config.toml
intermediate_size = 448
positions = "rope"
rope_theta = 10000.0
rope_fraction = 1.0
qk_norm = false
tie_word_embeddings = false
init_std_up = 0.0357
optimizer = "laprop"
beta1 = 0.9
decay_fraction = 0.434
batch_tokens = 32768
Each number is 500 + 40 x the weight over the matrix's rms, rounded and kept within 0 to 999. Layers, rows and columns count from 0. Numbers have three digits each.

# down: layer 6 MLP down (transposed), 448x160, rms 0.078, rows 106-225, columns 96-127
# gate: layer 6 MLP gate, 448x160, rms 0.0767, rows 107-226, columns 96-127
# up: layer 6 MLP up, 448x160, rms 0.0794, rows 107-226, columns 96-127
down106:535489491498565429504496533458596523470446490483445458530491562541433485557520511418477512532482
gate107:516559555485434536535497526574597454558574462476512570464517514417453516478444543495505480477442
up107:547519466458464522513440509448509471505528515493459568460512459422503497462471519407507469567497
down107:537410500525485443526474537455583478459525431430504496479470490487501445527548528429473528542557
gate108:512599509527510497469472537493513547577536551504580465457460541454476499491520461550497449529470
up108:594524521483557514497474460463490519466530494540492535458496498512501519521536550461526477496548
down108:518483500513461477468560429524491547452471480497549448468547421478494505497482533532478476504496
gate109:514484508538478576536562459481519489445485546579467549539560548527538479470563497465522482579464
up109:525503493503422511501551498511496487511545480481448497530438482555525466528521494422484419565483
down109:556522506486491440478483518512476398508482491529452428534429456474573498504481454555513508542531
gate110:485550523450543543485470498503583488522523517488503480529506541567533522499502559608436418486492
up110:514533441481531508502461505546527501562514492611505524506543477555455501526568497557377433469469
down110:526523457445501400564519506433476521476492487473446488508505464520547527552492554514562503543453
gate111:490471471543545439513490512490516493546516517512531516461535546487450499461518534447516551521467
up111:541482458507568564505529601525552447519519476524447560482554565540490453530490460461475523514535
down111:498462521491451543494541510517440529475492475418468506498496485480491524571480504520533451514474
gate112:506445517483514543524545465426464434534519555571543537513456475523508453519511552474536505495524
up112:527455506517545519550525458471494502511508526445441472519430498488563407462407547548447464417524
down112:529493476414476496569468514459446487505538442510493480533498500554526507464509491545429479500477
gate113:521515588551516456472473470490512554514458453513508499492516486467522514526514492442497513567485
up113:547480497587482430535547508442488525569438502510474487468585471433525558488577504491483522477492
down113:480480477488469533483519527491468455437593500437468477520440505521513522515502528568493495457462
gate114:517468430493543506504503485490515457475477557544448513490489517503471465483491422497555443538487
up114:471573489535498458510532465496513517506495494491482470473522425486526482476548525512509530450481
down114:522563517503442541441465522478462479528575523472509529452463517509528539540535508538463507556478
gate115:494566529501540489528576443569514492539516493518455493476431489480542474519501485497495481502542
up115:557545512525525443493546449473529501517451517535516515447563465404568526461593513468526516499437
down115:462543484507508496481563557543478524416412464488471525547560551426486493458417543525538458523498
gate116:530473519477590506506438501466471532418441507516536513503470510612487487466509484475474512440465
up116:497408483450507474513477476544534506500467440458461504491552505436548498463509542504468497525511
down116:472486443440521460592530485486469550526555535488489540478466504502429542482477550533518571446470
gate117:484491456502478488486476511552531473442508498484493491479452510545457492494582489530441522452477
up117:538487533550512553512436488526506537520501507437473488517459509532486451475466474507443404439479
down117:472506586510526471508485488562505485459526584454512505451540499508507507539516480483474468468511
gate118:522549477562489543518440518431457530499587552493544464500509558568503479455468530549539486551538
up118:551494482541548425474531490473424504538511562540454451448550486514500547494457532527489495454480
down118:464474539457446430534445456472467390467492472540446498496510379473523522582572464459443591489475
gate119:475526542474465496515482535396514461503441473507474553450445448513457508471539514493554458547466
up119:549524550544503547514534520464527464504482516442562510494482450506557544494458661415463518547523
down119:518491460511502503531536570420531539553432523507556428446423443538492425511510529440510444438477
gate120:525482516493460457489454533491532490556571483457427450527531488531427470515446527454535491523491
up120:437516494500477459473532534542530456488515498482540491511477484510503517525518529477500506459506
down120:541520516486528499488511544491464542528461485533536506523457497485489527506546456520504511525519
gate121:548473533489523513479548519504507529527558551494528456518540510459542474550499481497541504446388
up121:488506543504501487512489515507549437473438459478452534457545508477520458520472456460542512547481
down121:528553485481434477448519494424523462538519502544523570452462563429494469501448509554560527474518
gate122:484524562536525531512548519531521474494504427475484516448533524552530469513499506457532523512430
up122:515501549537498455484505485542490468445531483537521476511538528514582484483522540523485451475507
down122:498490500477476518546545494501513488483534505482555512511528466426421523508483447528508539554482
gate123:530478522550539523498482501525563493510482504582448477467552573489492479506536558494529470538527
up123:434453498537545483483411506438509459485534492459560489572473515568456449566552532474483448514493
down123:609542495495509481500471476487527541557440566422526469520473608428508494493511535493462525484496
gate124:461467529564514486512554487487550551531556507551539533508502528460459544499489482523508498493472
up124:476491484525497494481545510501420447468472512555475540488599519485473526472449526482516504423489
down124:486502542503549490493505546516435560479488543529458506472443489557498478508522475475466492483474
gate125:474526465465557558490473475526525463557496490476524474561493540468541490453508564499504500571543
up125:497482510497504495538474537492556471496490501484468556523566492556481527539458500482515546515528
down125:523505484512512508495510519536484523540533440524499475459514509461495513454549457491538429439501
gate126:462498490527531603495494461555479557468555515530447509515508483514499445441563446532492520492568
up126:520497568499548485436504477402491523650505546544533507511446594429443530487515504526528425491600
down126:532519454516528499464491438598503515479539497474587458527472461484450551481498564502488465493476
gate127:533480516472521530487415473499479458495550605490569496534513459514493512559482504548446483478532
up127:569452471500483464552451508493461455495542482463495395511479560495535524547434484530556510555449
down127:481455451450548509552549502527513498448448539486434488525551486493447567564512479484509551511524
gate128:581463574568522498523475453522494453509578550461564591503456420532480520487524448487450562550470
up128:493472502540485488489531493515525530497488481550525493494500435460471523436588562532557497423549
down128:548525514435479553510507494488533534580485470427425476514466548550552522495471504555551485580491
gate129:460530505500520530504513482520490508526551534500568497563500523532488530593489496510441519523556
up129:505455537485518465527480544477498531474495575479529551511461517511535450448543453565529497445514
down129:494464572511525492499489475498504496471440549500460500512463498453488522553500464502550458558504
gate130:483513543513551518459480512555480537547446534500555501509537545530441514481548536488579439482476
up130:536518498535478514505549490480508496507465522492497561477452506559524553459491514532494491479456
down130:538522490500483560452508470504498505507588447386554477429543516464526592533503484460505561560446
gate131:507472575485539524453528503473512463588505523555526486407477520490493473409460496423481509501509
up131:568442481499592468566487473474549442539487483522524519465562571525495417505443530533458460461509
down131:477520527477491425563549487547552546515484512483486508521450495530492605495497507443495537515517
gate132:550501520502608486548506520512464476453536480473477459530532542429436552462505573503456549497455
up132:539485527527499514497617473495442513525464576528535396501525479533476471487541487509515546514552
down132:438477498506567455478459499497558492497531469534465491453539480490517481519467477530556515467463
gate133:473570571496568450490502534541493544491637534500564487458507491473401608437499482465497552522478
up133:485483540509522545504630506498464518523501529522521505478411507526495534491529508550463484510461
down133:491458515462515463494500539460551438493508461483497485482516469474388538522483504503501496528527
gate134:533489462501513497509402529545556462505583465522510467486466489501511507471527507472441566468561
up134:535502535502436491515527585507527506564418491434568460472489540436499477481538484475407486556494
down134:506512504406522475442386479511529488455492460547476441483536545515457495479554476475505460448485
gate135:475536438500491481510389489502514478486504515588569450479470540498464463519569507543551437559512
up135:535480436488557524552510466524513532402486497462519518530459518520504438472513506463405581527432
down135:633550545413473474497529439495453433506566512497489425473490562455537489466466538517498433517509
gate136:550504490554502473452478473436499463448493546463462563484491486510522464552427449533555471466545
up136:536492518463555538531529445460458491582488516511541583538487477480473532527550452513502518461515
down136:523514461452490515492482516460489464508470420512469435501446456422495482514548451501519490540456
gate137:482470520518543545474525499566496464481549572472493450463532468444470520501473506534489448550448
up137:535466513529509508564466482544549532462452594467502564438422567481518501490445481489398495496472
down137:417554576501504517490417543533494501507499473463488432547514455468561435466551492537540539512464
gate138:483476473542533559511489514486548481469488502499462506531493540526509483502513504444533489558558
up138:476598520475423426504512406507502491404557566479569508471514413508549448503570529474479517502508
down138:485512532427549508504517500530510474582528481489487479573525482526549517458519470439581497556502
gate139:506550496478530514571514514563488458404438557466586548509545530539479491478494494517498483468508
up139:519452504501517457505486489480512461532538516534500488476533534555535545548469485501533542518506
down139:467469493531493566456537556507561552433519501500556484452453471488543410501495498478495486446491
gate140:463492512517554559522496515494555449581443511472551479506478488501498495484490578464448491572469
up140:473499505502534506543517448507431472505483513521416524541507504494425552475494456573511509560559
down140:476494490538475521448471494531457525537522450539510464413556495505518464606545439426514491485511
gate141:534478498465532539455465533521471461387551524541498474506490536495472480543568436503518517501523
up141:457540445542479533551486529516460534544556520508478523465537462422486528487455473512486521502508
down141:444488479524462426542499507484454504483447531453488564488410467598529491466398464472494536539512
gate142:535465494519523553523473505569556505470470504437467503453440530524570513549483505437505418477427
up142:486543473486472484530567527432496430511534547495476491507493498510534446559504549500530475505454
down142:542456597442610540418449474515480531517496480529567493461513505472551472482496455487378472532563
gate143:529445551549605522598488466552546506471507511507547537479549494505416495403477614524439502543450
up143:550569570508517499585532473477506476501409536405470522468505579460527482474470513469432450509469
down143:505474490530458474514513515523608486491549530538535456556510481474504505525503477526466579485563
gate144:520519632454483556530546519564545521453513528495546536496490470446510521505569490532517466490506
up144:549454542522539549512518431452500418504470509515540594473544475467577565517475502418522493464497
down144:464426530491455482587551508474520456482549528496450451497481515494584488591450428566516491506404
gate145:540470502538434449633466473562508488401514572517484490522478457539549567508443553497499484508510
up145:440509550493551525497498427511496467515519545462512576498559473487508552506503495489486522507458
down145:491500507509488522526511487494575507467483465470456498498517541492566459480456524542491426492504
gate146:471459492546422483451495478537564462459538481523475443497535431473476538536531461533470436506465
up146:520520490486457477539503491518497511508461458467503567554525486501494434537449557477506467533431
down146:400465520558522491566441509498517506506511499531465442526452494448546524457510411548502487530526
gate147:549527565422562543567535462448591375496492444512503540483539442488490573535579540494505424510544
up147:487509528446511512478511484508471554530469496491450564550474514560443491476537558549505443489474
down147:517507488525526507489466506547524421501570469553528450444464517519481506470545504546524498529593
gate148:499550530454417474477486464518473476525483506471545544496467518549532518511491517521495543461515
up148:503507472486555445519536486491461414519501524492563526416527421483497499457450472458546489422540
down148:464477488484427484549456470541546482509523481443472475507458486486486489505534546558492517452489
gate149:485535464512517542530446469496495476491487559523466552494464552488497513488550494502463514499536
up149:521514505476479519472502531563581548519475441537534444505531425467456469513487506561465535507489
down149:504493515525511461478544570472557516550501466495563455524469478560493477457485511508456472512475
gate150:446515524440500454520438475552608476491527470479596506467457527505509514570456566434416495506546
up150:535384437539509462485495518526451440564460480553586451491459506515544563588438481448518566502495
down150:525485517505496457439477554489530546490467497480491509492551522486491448416480563504506510476419
gate151:540441521531510536468528439492543506565459558562564485513519444494510469493469536489502450556492
up151:528601418445552451550486527536506460549530528552510482516456509512477498467485472534551439425465
down151:467512501564493464527502517526529458518505482477460485437522588524514502476533505534503475476455
gate152:551530536554502466500536466588514450495459525405518522536470571479521410458509491586489522516498
up152:574545450434506501496515573562490524533466551456521491491464508442529547454460503461545392426580
down152:455525538474451537534486507522406466464510504496459534458544495583529535534467429467517598492459
gate153:490510452484569587434487489506456489544516534632469500514532524529481486500487580495512445469499
up153:528488462493477537496565470538427488516491423490467464432418497462567543522463547517481424506521
down153:501453499553496469530485506539525514471482532438511530518509492548447504544456434472486484482483
gate154:502494608445463508495419422538538460520453557472574510544496566501495515516535555544416482479460
up154:468545499541511523511570559460550452472512431563488479504571520531479553553432494491568508547506
down154:417533490531549520460501434463517509447486560568473498487488516494525498498470523432505571541476
gate155:473537527512516482488574482551512483482472582455490484527436523557542417473522490477464486467547
up155:462530486501438548522519514541481510503486514530413514604491470556529464491499509401468501492470
down155:568474481517541474534532388458494502514500526532600494481503609529496541516520570489547546471457
gate156:507479498484498509523505458540469521517452556517466472523415482576495447564433552476497515496428
up156:542519552463459479562482517564493508468515503498504440490557540549545502512533531526486486587518
down156:509529489459529525513490628478507572500492510509489517614505508533429518502465516538548464457547
gate157:539527549557599547553473421582529359450527494506481562530540510532563556502531580525418508479482
up157:379513512497532493470451527513499521541444521472551473565527455478472438525555557576564554508499
down157:408488492517554473419390441587541433501545424587500511513537439548510487492523441500475462464417
gate158:472510487512588551505484445496534475514461533558549512434532500547503496521490470498550412498467
up158:498563503430484534472472486453521380454493512495479594519452579508549502551480441515470510423411
down158:498528465538508539476550527479462574479552452500502546536527501497457510471486495530443595484612
gate159:514515513482514525523528487497437520489437519519528487515483465486472538407534492508568468527489
up159:463448445534482417481512460516506452534545516433513414464507509551457494499456517529533530519462
down159:520541490516525493510475537540536532515491560524532512476517508515525498537480526516483498463507
gate160:492516497579479479509513426512519497492501492501500513496493483502479535419482567502513460475496
up160:457549491487489544510479460494538512526466481497584563482472490449451574495437498464497495500511
down160:527479465487538493507493487440395505518478546525494480477532451566532446529506465521554512501472
gate161:492542542536562479510547536537571511430423536490550566477562505528494504487512500485552518468490
up161:489418457490502555569493401508450504560560498442464508592490502497506504504534508478547495552576
down161:508552517470475481446534494541521539439515531475511541443492516537471446455546482493545527494521
gate162:492462437465542501531495561521503558494541509519482401443426523521510523504549507491482473546543
up162:548491537494429470584544511495441424487491517423523493527610543530547440490529490491522554488513
down162:513509464509474609459510504483494512380548498521466534466458478551495484540565483515518552516528
gate163:549484493436559563520508476537532443487506523529594481465507518544495556526478459448418526534531
up163:500536485455453489464498485483532546471551493573549505498511458445477583517501446524416486499470
down163:513468502549499461515532485529558484460471497450472587450477495537473421450556520537540507568443
gate164:558501529445537473529521452524434511579511506486443571433443485520519468477509519474551481552493
up164:542502498480512511454526406494476481526454495523485466515543510521511523491483412547530489525547
down164:527564447460523554539494485491541495483450518542493413475519535489498479460452519499487508491519
gate165:499444530508522539559524409531545482417545538520524504381516459498470519496503502536474465554524
up165:521504496453548470536466486557458523456501473509513460515478576520578478530499534552462477461520
down165:529527498591414498482499474564480536468480518497482489574500474469439595440443427431480523485548
gate166:517506555523468552512479515518534467446526494428492465552530516496522506460510560470489504457471
up166:551500541544505448470479537575446478466419425447474506546456447528526451502419508569520527541484
down166:507466469545488507446521539489495487540483482555525553558523421489526487479598507485486450496518
gate167:538461538471444527500441515504453505550501580521449564465501498568516461508445506475540431552503
up167:499525535482596577554521442493509444473527441525525518456618505505504511517501475461505501483468
down167:534507491468425497510509547487509471499549527559524455461544505503515545501541505468498558473560
gate168:559484487467414502545495535500595451483533587413496487544458510520480465509486595518530487535462
up168:461540536580523554471521572499545520519521490554502496491512496517515421476529523443527354510570
down168:520463445509538494542453493468512497499514534479553495468469502505499496565470528425521468518491
gate169:563488551554483578512464459570577376493402468561507509492556464532545502502502597542524434475398
up169:515412451473487565523520467435538524485496489474437574476530474442534502559492488548479530441471
down169:534482478494527538547535530494486486498541533513490540536593489515566468529547505445473454439494
gate170:611545556556502532465559520468506476437433555470541498454544477486499449458456565484468448486508
up170:516510431551458540475519514508445550542463513568501435490504478458531478480509511494480453532552
down170:458457535488521488506458484574456461526515449475426459558503460458568524506513510482564433499552
gate171:479427445499467447535536535549442439427516490516469503514510501467504475510492544575508483579484
up171:494459546523507491572526510548512473502496442556427529530524450417390532514467558530465451459473
down171:527519533562454564572439510420542484520552530511514482519527504487505466496535494471518489561523
gate172:492567531526517585493462488560535475437452525455405456552507562530500531485520459488460452453484
up172:496530539490469433542466530581478576549473551541501553454476512508534513419536467523457541523434
down172:551548503493524516489507490438535490462481467432506466470495511508470461562511521459536497476521
gate173:510469539525491526524554548461373513501519573490432427455527439581515441411572460554545537520545
up173:503421568484466507517523473478493555524486495502468504571597486540557573512494472536465480575470
down173:473535426598490473468514491460557401533544437517521509397440522461537444526459482508515543520499
gate174:491530529548542463469499486488446526493508487534426477525530469458500491509475489494513514517484
up174:506463460504491534534480499480477506530443427493569510495490502474532504473472501508513505505499
down174:513468546430534521488512491532514449516551478497513512484489526539501504528531486471477555507537
gate175:491521464479547511468526534541474549541414518451515524473439519525483467417502564510464442499512
up175:461479534541515476488569518520459508489498550417555511513403480483449515502464525542517439468452
down175:487496511519488559546531496551502506554522550529568508534556542465503516540521516507450568501507
gate176:494527448561498572531517470409575447478537550483490529425554457498508538551541498439517461476421
up176:475569534502469448499492593457477532427437439456513493513516549575578521491575570544504472442522
down176:560427511458504444546502525513526487510550495479507467451455501559463463509424502487513521395542
gate177:465441481493470482442408494443497489520532482559514507465459500465480547423512472470521562581463
up177:548429495475507527547486514542435510516480439483511562516513506499495530541499493536472502448518
down177:480544460507522499528524544491521528545530478517509520522442549455518442453521554488500531497499
gate178:520481500478493515581621479464478478505530489410472469542478571547546489474482461490468503517619
up178:467498477424497513526478472468549463447481482559549517520539457545608515575523500520487484466519
down178:552484470526455511506528521462495500513497531450563480496543490420482512524491404510471431526543
gate179:463475530553529517428503462492553427510564548487559509496493509523529497502433455486474483482580
up179:507486510483527499519435407535490504439455465525510451493517521556471543528486474551518531448513
down179:486489535464501574468565519503499508481533534414529545434394516459495545506475503462504507545522
gate180:564463561467500493575492503508500471515519510410508568509429484499527493438467485478469515515450
up180:437522476457440501460483488518472428504524506446528492509515425466549522559528488517475442458524
down180:508469505571560521528533475468492591477496615552477532494481531483591553477512485498445498491477
gate181:511460533522490487492452576472612488481497565509449461432480537586532479462502528577514533520491
up181:506457544525507557607533469468540532521511489559524449450493532500475542486533507495496492515559
down181:499507494548501486444494511495483495550522503562464537578449487545494490457433510504550454454457
gate182:487501506506537572463458534588546459480445504485502579519508485492445490475538574463491477510535
up182:510480540482409499512571457511455496510546459508493485558528518528476561494534439567576477541514
down182:470465466404455548549445468549527432545536546461538515548463521448524545468591543540517430500485
gate183:494529505550609561446467590499505499432540518487538486522465511576501496506495504537458509532516
up183:530438501465420454402604603501467490575529538479534443443468568511480478506537473536488493508506
down183:464499487477459383455458525501510503480537515582463506496457461535397513443547506529477422486560
gate184:499418538481545546505473517610505450467549487446443531443506549523577489513500499447466457487554
up184:485455510478504516564501566563554544511496465563526516460537523512548550418552546504488462524490
down184:435405487523514528496449567581536575467554443460504502516528534492564503517478583479445457467526
gate185:518472554475483449540482506509459502561463445466479490498440527480452442525611446481530526497470
up185:480501482540498513478555461487469509497496495474497502559568552504530520499464493544525551569463
down185:492542451487438461548548530495541500482505437544451503533517487426467505477449459559499541531540
gate186:465501538509532543466506514549570476496426568496533463494449484553489462502397536502467465379448
up186:483368528513544519523458417536514542437534494556508571515551451435469477471492518462515544503552
down186:410500505548485445544481531482494466531455461525462476456498471518508513421493411490563478503486
gate187:501483466516437531561463469429517463496436496486501497508483449482507450503502590484459467467472
up187:455466502582594500536580482478528540579512597580497545513524445392448507510540485453482541568451
down187:475438535515422475468581469465539448455541566540402499485516511529527582526551448526498475553518
gate188:461515515551523563467485475518546511509514523529547543491485424544491518473438578444545567495492
up188:524503571516470488477413480481438523519517570516486495514510538560430453546488492450483585452509
down188:532463542518508523467457449566449470504514468510553455486557542491516495493490438498491483486506
gate189:532560531462555498528553443536435515573447530446444462520474525541424499581531492508521423483473
up189:428464552472496533508509466559482486541439488519434490517565480442510505466523541516515530493443
down189:500598535553418492430483486419465442457456530529485507487548498511498510444448465449541522557506
gate190:568539491492535453485464437493577493460518497474534492515530484467460479507509465494500527450557
up190:544564528505459482519524482504529516487510447486503473548473492440449516484603471469516549503508
down190:508482521505515480558537477492433555503468396522529489522452564493447494576545492474564493547460
gate191:454456520466485509531529578504485455515469552492446503505462487509495544493502586513550547436478
up191:542553489470517496498455495491480450511505524495545521535554527485495506490570489571480494423517
down191:507487535513504541480541488556538552494571461501530491561492513495504523438569459479510464603489
gate192:473419516525482502513481531527454509509489606532499484524492522474536509533517499521503557553432
up192:486484504485556506491526487490502534536445442470464454396512506450470593451529625484530470529403
down192:475558488515484445501446569480553555477460517457512473484503488543530485447447503552451475459492
gate193:515531544557523518541519580547495542429604541455439483556423497511464541465531498512528470544487
up193:438533529549489539524562419453501510414587480510501435485483558535481469557541466462518471518465
down193:565497483443530491475523489460444560561516508543448475547547502496583542480516495545460448470521
gate194:487434467507588473499558514472498504476456485497467489526516501504536512537512471514605477573534
up194:474562464541491522496508484491440449483559466481526516456548486508497490494481455518514495492472
down194:537481490469527511520450485546450528494438433464521491531468566540519517484551487474425478486469
gate195:481448549421521559480390522531542484551511527559489527483494467466501508472550516466503429519354
up195:547543544476390472490564465457478460487432479406455472596466570573513449504529511539524484487529
down195:583557488542415537506547497482525510484507443457521559519437454505479452475540425514530487449464
gate196:531490484523508535493522492501523485496485537499451469498545478497504573494507516575541495550493
up196:558521418435461509492494594500543541410510483452457507539482434420523498500467459575481475585595
down196:425491479518564466538455477476421474453497566458433525522484487577557480566527472417491485488458
gate197:423523531453535517526416471475507472434483537444462537583494499513462556431574575560465441498455
up197:539469472474469445513505500504442540464461548501484614489423510526516554516486431434465456456450
down197:472491551470539427531451537395519532379443504487461531475476486575450518483475504534473546472427
gate198:450486500490505580499559486575613452479496523491606562454565462447515490539505501461502507512506
up198:472479414502500479554572525510506525534505445487457521535501543519535503493446456452508548582531
down198:499532527522514463405484493560472496528584431486553526523566489537476521486493516501429475544475
gate199:475496580448571460571489508542556538450531538466512474565523567543501509497469530497465504502513
up199:427452467494482469500547543507517509456524484519533389455464513586570433524524509429503542465488
down199:461456507551460501488467517518554520495514423461498540555525501460520502514511529516485573449483
gate200:581483496452496553513445514524568517520504480517512493515422519502523482427544592504495481459503
up200:572484463495504577460490457544572507464498464482460490572535499460526534503496585526513503512428
down200:504527595476427481531511466538538541519483433456497471486484501520479448519551540456474500517470
gate201:592501543468521483521417477497515453465546505512502567582489516431552543497445494512401455470510
up201:561504477445421444499469526480479546505504501495454508454416476482592501479499528441512484505559
down201:494447528524584548540551545494386521517494441489482484511425462430453485453510519477511506561426
gate202:571543460501514484541493549465497494538522533495540535442568504502370452459592500474527546508479
up202:484479544509495474576512562504560526498484449357497499556501538474458550552526483559501459527494
down202:493520536342526451476481505521480516540497527491498457501495461490568505504513494536489505462516
gate203:585487420550441551474475540540450451483526543503569449501534478488487492452510459512515487454487
up203:510545531527537539469580514493512489539568480451483456485417506600466478515464500489549508496558
down203:496499501461511468461483518449494515511509535425483425566552439490489478498475543470477483476521
gate204:457532431561507489454440530398483506496445546533468466519430521595477428484559502522473503489472
up204:518576497463517492502547536538468472473444500492544542500537444496502477523610450523547517444549
down204:518497487476551486563537468524465526498467583466495470511475497531531534491478483462425485532478
gate205:560587517537505531537556517502536522425493570539562505478456477602493482518542504442494513524518
up205:500537454535489489461486470582518468468458549499515483416471465486434564443436497517448504457483
down205:522460542472527503481456456551417499499491461465524500485553451387588505463426542485438549493380
gate206:518553513581547516587554473522561453537539605434463553582538447588464505509499523557534536517498
up206:530453528526598449536499529499537461490416533479555445470481528556517486528515495466512486468501
down206:523473456565408477446446531541539503475501422472537416407499520499451517466512578471400488504439
gate207:500473401569425459440482524531444503544481485529571444481495490613560558479454544492544420585474
up207:503528510457527475520551483461495475529449497498560436503421470449512513453457472464531493498524
down207:485494573520480481479456519508511559519449514539486456518492578537522458447461502522455475483483
gate208:523436596426509587584487481581488382444495511470482529527530501549524502546510600554521507517535
up208:457479500485528548416545573513516466492481478531533575474558517478486476539475485487527437501412
down208:542503513460405488440491504449476526530507485454471526478460472486485507485531415487529493487549
gate209:469460568510516574485559435443512471512488505503513502516553498515581511464536489497516551526538
up209:478544489493457488460415437562477472457491592534516478483473472467536553439500549470489437579545
down209:508541509542523524469499522467440537496580459486479468459449524526527526580502514505506504506467
gate210:551527477534489471530569480475528419487439407502470521488512471474534578468500567453551512519502
up210:485441475502508494553493469517460444455521531504515499465487444540512527531504479489493508495544
down210:551606465476481461541448562499474467485484478535534446500440457502463557448504505509545490500509
gate211:507507476454529423505455526518518433521550557470470450514501509520498439465485470478489556501495
up211:562451527503535453509468473521533495481546509525522451481437489472394459491518566511481523410489
down211:516480458460468504508494508505551455458467510563442518510534487548439531457527493447443586497454
gate212:482420514470503489531564519501471480506487504463494576426429549566439498484510466479546431552506
up212:543458509439467451501536481582434494452557505506503530470484494548549454505487457495561499454442
down212:510529422523567423497528444495505537473479502511571492571507424483469563504495405462481510492580
gate213:500455526531447527494460486449446416524542528440541424486529493492412428493463543477424510483449
up213:503507432501465501422530498492404502528510506461487407408467507481536519559512408504460511478497
down213:574523524457492500504478555491492491521485488550505508514499460420506570447477522505540447497435
gate214:494503507509500496480457520480528497479500474482569508526555434551518541526481559514429461502449
up214:563530518433506450525550485510487540475517483497518488463519480496533553485526531497467440604515
down214:539481470514465529516467510514481451489500493532505481518462492496485462524446490521490563386558
gate215:445466508485418497442435475524428502514452491535531504478466469496443421445478472506511513479483
up215:478392470450501538588482469543505470452510492567470556554520502557463504455497474453416493459471
down215:468520507498524461433493543442518577488498508515453460536461454476527544462533450487541478549495
gate216:533457441478464495523539480558505478500521563513461456531506474551517504454536476492475519507507
up216:527509479550438517524468554450453485552569466551554536494413491520555535498590532560489518478493
down216:492426425580491579536451494444472530544500492544434470532516484506487555499535447449577432552467
gate217:506554495471502581414412457513533464470502458466481579508502645470482499519561505503437481468554
up217:450525500413475427514571570519537522544443508488580550517483436464484550476518472563413471590467
down217:470494435534569464498533531435545575553505497480495508402502488508507529446537546487519477453523
gate218:487540434593502510552575518482560475462487535530484475446530483449464486517538556460517421466501
up218:448490426445455462509520520449484482450545449507437449446434369540498500487422499482443550433488
down218:492480533548478473472565473519436454520518540571594481562435505529471459500505478452522530384435
gate219:485448477413538507434483454500451542500507586505476486528514532529497504570533518467454464502432
up219:466465500527526491494506431467448503499516473521492498521514506549489507529440536538490544516468
down219:431522457545504524488444500511505482449557523461453549527534506557495498542490488474514502478470
gate220:479517492503494490491486512492503497530441456454517488479550474471501577488447571513468446553502
up220:497470475525434503460495573464482515469479487534535497465497509550447532567523566484500426514488
down220:494484540468543478478485480509546472486502511481484492465561428393505517481479480499508434482534
gate221:509423477524524571507531500490535495501457472476492558545524500514454489582464566479539446456497
up221:554481437527488485515510491405474572474458481517482491529499510554556504457571447492464454512519
down221:478492556472527494471457502482479489537474489468503469482571503493494552529481513508519453459504
gate222:450533555528573556530463512465540462498578497451521534467545505462506501502529521493530495625533
up222:490561459547506543602467566573440444549428464508574522489547527518502538479443473479503501551566
down222:571510500453488550483480468466501466520517462548515477506510531486528514498472586500424562438505
gate223:452513433483446485433484539536476394493476471537500519479555563476445432472498508492480542488498
up223:542502506454509532482518497544494496407522513471485493477458427466442529463498484550551513463441
down223:480553500536516530522474547446475486478510509521512411432458539538541428588496525491490494504518
gate224:527521430502500487515554490476478567599468481482505462571421487585460435551509525517492471561474
up224:563475503450518529520552488548451525498515485523526434516538432477559567552449500474508510582460
down224:526458510533503481505525568522480526439574516524454515486497523513448499524517448493561469431507
gate225:574538560438525533519507479460523525470517567558564506492504504511457528485534598467466468522540
up225:504511555536497507523521573488487513472491405487502501510469481448426450492508480486493470525553
down225:471454493506460504537468524592454563473449549545478507467605457492578500491520444519512512446411
gate226:499518547547502583474581484507515496433538491498493474490452497514525471448518494559461508519450
up226:480486497531554475543521489501477519452545539530545505520570583458611501543557444474480491483520